Part of a small language model's weights: 15 layers.
Each number is 500 + 25 x the weight over its row's rms, rounded and kept within 0 to 999. Layers, rows and columns count from 0. Numbers have three digits each. The size before them is the row's rms in percent of the matrix's.

# layer 10 MLP down (transposed), 1536x256, rms 0.0969, rows 1457-1506, columns 0-63
108:474477529508516504507468460479521510507513528529524487510490492471491525490483488514475540472489522478483516524551458476472536513485502496470518503480527494554513521483484484507509533450517467
105:506481528502501500496463501478550474490505485487493494514515527478471479509437533525541502504493484483512489466473500443518495516537503467518499493494502537475546483493461495510451484559499442
101:497545504493463484548494466470535535486502517496510521486508535495484459525500494502527501459523493527528473514530458488462510505477549487484527498461518503542491466575517549481494478530571461
098:546489516523484535533514458486460524509503528518520512461584553539486520494458483517495518507509480504461455527522529489542516510498455496483488495494459484520493487527457481517505473493493500
097:514510505476503496504471487495528498508489492475501496510518482499525486507533488495501477478487494496506497501469469504461504515501497535539510485487485513526466496529467487466489510486521518
102:532539541511528527495526498487496496506484519527490471528461500463539458480473467537506475481503508484482483521491494474466510482473498464507530519532486517530518511487475447555483474512509511
104:529543517513483523489474464490504499489551484504502529507463491516507501455491465511414528476462485506470506478529507488523523493523521524492467520522509507470529530489487505523473517497543505
111:531515500458511511467508495483525485519489513479497510476479482518519506454513480448503506486514495508490486533500489482564524524441473492480539504509475494480490468548473500469499500520488519
122:492477478506490488476538503514470470468488490479527527503503515502516490471506520521502485479465516482494504482490547509518493535452493490480513534479499467484511519491470502460514486440532525
089:487546533471560475546513473507496531524511420526527505497485488530474530518549545476494511484472497476502504549563537531490492499505501525513514483494497499496479482535524529499521522472495481
089:481519480509517489533467448490511514460487526452504484489515528530498432528487543465527492513485536507500457549507533504538481480502498538490454480482467538510484534523504501481466515499506525
105:508528501493495510476496491529461508546534505473486501526535490512504537495478516508532477495513536505533547506478451511504524532479550478527489492458512480529489493475542514542512505492481438
106:533511498516520476501521542499520541497485503503496467520499529516462526505523475494549499481512494482509523531490506501496492514498519547475516462514546524501488483522460510488522532497503462
094:480571514480487476484501510518473466559504477512475514470491520516473497499493524456461508485527492535471490469548464457512498469494504478472479463509545487521500499512493512507477520468551513
109:491517491471499474538518475492524511519462518496499521461470472486501473551512511535493472512518498492472502526461479472528530534463505504510436503509509508512545491491484503478507500475531481
104:543451527514516523489494461489507517483492514445513493534448480529514494470511477542498497476502528524553522500510507478500532514475508485500534525494468496457539522478526507500491472493514458
095:487508533532486449537547465510481554510513501468522527460480494448471513512518472495505496468431447488487514488459518477478495464468508459527516485473543505499485511512475474526517522481483509
106:501513482526460497490515503444450463512519504473453496490480534482539489501489485534523480504458505467489452472551471530495500536539496502525507523493493495470468485478481492494522470478529492
104:523488550492494504502523492535512505526465493507528556454495516501539499468516490500509498526456499475525504474525509476510526535518490550543489497550484504466532460524491468509474493496503484
111:515476518510509519482535509505498547493496502486504486514520534457518518470458482512532477479515493469504475548471546465505531502496528526498510497497474469500495541517523489444521522439561533
111:500460488486490512499476505541512502494538505509469513499544498499499457493492465501476454480495468489508520479504464519518521492517523523520482471493524534524482450468501493511485480493475528
105:481494493492549499491485464527496507513536511494505486428493511483499493493496538543452537554468471532487516510509502436528524491506489500500542525508545496520440488522504470528477476511496523
095:513511481511525507495516530500505529526534538469479539424498511551493482517477510489509509514473507487474529502518487504508502524475523485531530499506497474517505463495506500520495462503505486
099:483502496514516516522537507506536440548481517479512558504477549484524492506484514519462448532487549493458480514489496488539472507472527520483508491486485516517512471505474462483549517512511565
096:508514543485541490513523475459533509460481518502496532489533492524518485485447503457451510505480528538471458505484504501524491447439479512506497505495477460504498514532541552477511500529484437
103:485501533497449467495453525484487525528489481474498518481508520526534458540474476459491491545484492501511507500459517491446534520478499541489464481532483509517516501520525504506542523527449530
094:487522542489464533470547500525517490466501470507527503475472481553502516483506506493463515489522504507495466471508475487520467476488511508508522544493494480478524474480477516495552499517518486
107:499509492514500497535502465463530512532487534454525518502514457494509485492508524496503531499543462523486494496511539525516454495506532479448478534500536545496509509546495541457526529463513503
077:484485453485470485517535489529477460480467512499465465533500491525516544462468523499499480536490503500504433498534509513483477493507555481544491499476524491515498487535526441502503504483468428
111:455501514531504488481508512524470486553484509483494467463527508476494491504497490498542490532563448493514546511505494500481516483520521488530450475490501467536500511498535494514525497449522494
103:527483453530457484521524522533499494488521534477527482492485483490499483468530481572511527500490472529546511520518544466516511478523468528506488525511494542499549474520528493519500492528500490
105:518456499472496485484516547485454531490491502476523553481507493469511473469499519506475525441505530523457464463457536472585454501482520462485527535504513483500501495472550526488506501479493400
107:469461489500478520483501472488493479480476486481511488515487514502531481475516490517510502476461527496522519534529534469519550513511502498484509529561498505508515532516551518456490492493515539
091:461524479461516463503509500505468514475484530491488491526518506513501443519514487513488460512503501490509467492469485527502480493506454495528498488477536503519471516503543510493553504493485437
087:473517521536504469529512478486523518536528470463445492481475486488492476506514484452523516475456454512520497506523508509523507458494532446520506494478462491515498491515483506509493528504501475
101:515532521486494511498507487463468497495503492526548518503497543519484501492456470477479536510567445540534453520460521495468489472510492471541472501499514494465524516470471507477506526487530451
096:518487484511472511517526473540495485546526530515519496438573487503496493501525506469509464468503468510481540530523496507473545469474525510508488491463539539476481497483498518530487504515504544
110:502460523509478474489484490545457509500573456493526506502461496506456468483467480510517524520457477525527538474533477498471463531466487513472496450491541497424463544489482495503509467516457538
110:471536549481538497476492505506472495532471505441473489484514466448522487520481495507505492521489502513493487487496483510507511489538489548536449499526495514510531523468518491566514510497475538
080:493531493552499475546474519492479480488523511505464474470490497554486491503485531501493504509491503514488518494520525498558441516470492513489493505514480538530464494500541489501514508521519537
081:498513456499436464504452488531513486479523494526490525522465475514478517496550498536510509516481486500493516486526459507529471477518474500481502532485513469485531505504506486509542501542444522
098:515496504472531498499496501501471501494470501504523516492480495567509516474479520519478489519472524482518468496494519479494541490480505525476502516461514449489508475501563520425538551499500499
085:505539466514494493493478508504465524488524513515519491543490492505510455479514482496526505484485539481495484559509510501486479497537506532513542510524473505501472547501487550505493478474491477
102:484488511504502521530518507490501537515504485513501500536483481472490477483528470462547481529497460484481457528482524534556489510513514537533498497453545533503530499486538476525512519564539475
111:508535522551479528530471522531526518477506516514481490557495489515533520527492484476471488484511481516505475512514544514516525480529539514482443459513496489481523559512466425535523500489520499
093:494508520542499562526534445462530491494481513468479496479516554559544493507469486526531433481523485516474530492500483476501478538516486477499538511534510468479512517497512481488464464471515490
108:495521508480545472529498503484497506532456547471485499453470510527476456513495525500519489539457504467486482506515480470474544478529511497495469570471515501452469530497471510525477473476508500
102:463475481519539515515506443515519518510516499448496532504459509503484475506474503472502480516482525507461528488498529531483470492492503509514541562528479481542461489511507509464489522488520489
110:508541506510481465528514468512498479527494530475522480489505522445532510499501464505530523586515517477512492529538490476515486450507490492527509485505495542515495531506539513560469490508525528
104:486520545487487487503521495459503462492490486514517492497540504524507502481515509502528506498476517456514482484510488527516562463451498512448483473508502496519518508478464484505495524501500509
# layer 10 MLP up, 1536x256, rms 0.265, rows 1458-1507, columns 0-63
100:498496515504510474475524436515470515529516426501528464507541501538504517529523480501527518503515476530503531545519493512509489521546493514460456456508455520499508522543537507508510527468487457
100:504475521504557519566515488504518480527496502500517502537487442479495513488459461522461532545513522491510540473502497528518506485486474505504432471539511508461508522489484511462510543496465470
104:456506497501504514484489510492495470515527504483481517474471455509544531508494462485490456466489541497495532512494504476487474514507514542497468517543493475497516563500520531484497480520465501
093:529514538514514523531506498504472494522492494543486515497500533491476550528489487558499506539472494520509497480507518509553504509522478472464496501530513521538498525539510496475544523532501450
098:484503491516526466526515517511541497506510484488465494454527504483449537506519508489537501476441471543486508494480499501432504482464523508469520514475524532466506533499504509477495508487529482
098:478462466478500502485491519517468454514486472528518517519525510518516504518510554515546494552522527507512504507459499486507452492531546491493503487482491522508494531494474520480477527519462532
105:499482517483485471454463506522552568478496470518503481498489513455501461454508555500482482439487523497509481483459504486444484523504516513470518505543491517480485522476518514542498467529495527
107:476486501499518514511487491496488494431511526474513517545515500477518506497530482488491472485439513501478493482495500460521467524502494492531488523548502486526438494489495504460476468527537499
094:486471512539441501485475548529501458475505537470509503511514453482519466523516479521489508484492461488469498523476520470498507524504466480474514564512521461492461529486495483554482523499483498
100:503483501536435505486512495502506519464500512547466500494510501501497503529529487520509491480535507481496528531504471484529488504503490405526499506511499547522490450483540521552541505513515458
102:511484478530540454476535484539474482472519462497506471460522512525462510469467498529485484500523526492504507525496464506546491488494475499492502470482528503493505504497546483506476491452519498
105:542500441447538490508518528498471551488479471451491519487525498454487506493536532460481476511513476527482530506525505493446513508513471511471469474512501499511497527453488502525490509490475494
098:521483508486490478531497471517567507498532501504464517494479457467504512506461549524509490513509490480488494526511519539506520471482501509457510485492482509490505507474512492430515483535460499
106:535463477533490524490441516478436461481575509446475481495540500491544511498510479518527507551507508488513517487502499469524498506502490521518469515464517531512493495510484485492507479520463488
102:485508534486506523502488523487481502537498525487470502492485537535530504468515557483533499517492536531471509473486571510496505527509504479461486494483540510511504438517503528500520477556456481
097:485521525487507499522491508511516512459510480484482500522500527489519515493541457470474502515500475515504539488506534529519535514543453484480429521548478444474541458510545520494502509531563497
099:526518543469482553484519480500473528499530510505570502568485474478543518503484494476478449477529528493544497564516482455523489492488429504480522478501464489472544498515494547461502523488506476
108:509497539461493504504458501509471522556501454463520445540511463479520481493526499513487536543473489528503497514459503505461449466517474466507467489464464498463505474535469505569452519508489505
108:508502479515489485526513505521469494478503486516449530527499493522519489510502493501482515506492497548469522506480503479501523504522516497529541508501497500469549464551524496495539491493497492
101:513505471490476492500467499448475499518483500495476530458476505475536547489500518521474504496463506486484499511487529479500501482505517511539494479510492532538497471534557526500458515485482486
100:547500488495474508548492516489505511530511481515551487487511518488426495495493541464523476483450524476509532509514535524519485544521558511524518493483461492496486531493516480497509479471524506
093:494468508543518490553471476507493483505470496465499501549470518507512498478481465493502516524473489474506531542485482543499479542497461463546515478495518533533474518531522512503542502505496499
096:500484462443497478518478505502450512522533518522527489462479502500516538493512464511477502507520456479465449497558532498519508485532467474522477495518542510534495537504533484491484522499477488
097:529468518521497475492508519512491556508508539493491500488522489498502475475533518509494489530527529495465522515470488478507528504476481477469487507504542490511515481447493449498504487458496493
110:510506439507468510473465489502485526510519467510510485494484519499509524508457492551479476505518526513476555497527486524515487512498510533523492486474488464484524516492498488501495487488455513
094:561522465519521472487468511490502527527521512502474542500526492515501473503507513468506516504461563526561473502514473512513488529503473505540513458486492522517509511506522470499483481512480505
104:490509456539490490535540510459437499568458464463503489480467541478521493535493485498513486499491518530502495529534470535538486515519450539534481520464520522551537463466517478469447502545502486
092:491502505520499494490464562494560519511530490493516505488455510486510454510546527532494534454510490503475537501508511515468511495516497527486514531538472499496477547465527518515551469541500538
105:469499507504469483514478515535529498512510447473492553518503506487479540478517524481522542529513502515484453473483489528481517557526476496513529529505457500515545535509509515515534481469539508
103:510502504471499472557494524434486465468504452498494504516549517475481503484480490496476540501470495491488473503506512507520519507513493472515528480513487480435439486509490471490467508449466490
103:457482467501493475520511483477544507459538510531453493526502487495486521480505528507527470534473500518507519512498523513542485511479527507483486497468481515482510492489465507527465442509505477
102:485532491500448503476489506539516479475535482537539510506460511524499520479519487521518492508523489451495516498457493522482459532448549500542509523533479531513495513511507539484485517498514530
102:525510535561500512471500479497500521526479457459469501488505482457496458507495479511494532517478507534504483490503487488404467516513518492505496518498472446460477469528522517494547483531494470
090:506470440509500532493435510494456489454490475522516478536523487520484505459499516523505485517515528503501489496476501502478489523475483555464471509502505532498484483498551487506480499528488485
102:501541501531524508521488510502539459484480472494495502482511478546507474495539498498474503465518530463500510478479550532517510492483515525480535465520549495493507492479545539484549479530489493
096:486532507483516534524498490509516503491504492485543510505511438509523477462464497481443476533475489485506465526492494468517472519489481455514509467503525532483498550434514525501534530504484497
104:501475491516464505513507508476485495490488521524508517482484507473493505495457497478457502535535539505485528519535526443537471536533500480539520474470477514459492507480466518489527538490439505
107:494482524500499453547478539502515505508489502516473499462532482483501488497487502531496538534495487469479487520475491532468524528507474434446481483495517488458438481492556505510534504432485477
095:505484516508472496484500466478554511508489528530516508526540544532513549505483480514534491488519516501517470490477525509524503475464502485540494491514514562532454518508480503519471496539503500
094:494519515500482518491516506506504572522523499461511485524509507480469489518474495529506486453509459486515480519472530483499511504571520533499476492523510522467546543495480493479524529512521510
096:482506477516515494499510497510524475509540518526522489487502465481512510517504469543535466493524495512513473478519495502468473514516486458497455533529530496490486518544451494517486482508522487
095:479523463514492524498486499492495530520522500497476521492527504469516511514504531504499497513496488516507536446520487505490488556502508487483438494459512497524527468487542504497494515558514526
099:460487474503431498488474512504495484481518492533452568490478529443468503494513515547475532508506433515482503480492468459485518498472500515460466469497481565509480543498498499539550484516522470
107:519498489571474523473504500546522517523507490487493481491528522534543531516493438501496493504502495516472528516443465483513533494464519515535529470527510482515520495542525511537505500456496465
098:477497469499497480498469533496520499476484507479527500502490470448455493473520513487505521485520536508494500490511483495473538515479506383471482498450504493487480490498486496550534558503465503
102:529461530540504515550485566482514496498497483504443546427496489526502511519489487504478499519515551549468532493498509502525495461506461460469455506502449484492540515524547512511496503498501506
099:488493501490506484460466525495492506512472487521509543478514514510515486504505456466506489527508500531448509478484503502476543504504488500480506505514489513507530467512497479498504457540497504
106:516502482472466558488508533565562495495503486464482539504510476471480514514512492539458497536492479489474468515493525508476516483492505504520540483479556484487537488491498525519490479515493471
101:493526511482531488499429485540539537490487502514496490513461454479509517527509458525484475510545521482459510560468478490502511508481544464496494460491514487502506535501485501513490545508482501
104:532515507495471490476547516488424510479507528493511510527546478482495496492525471484531499505479498493519472521464474461497444482503501433500515482523489504504506502531494518542545514502510498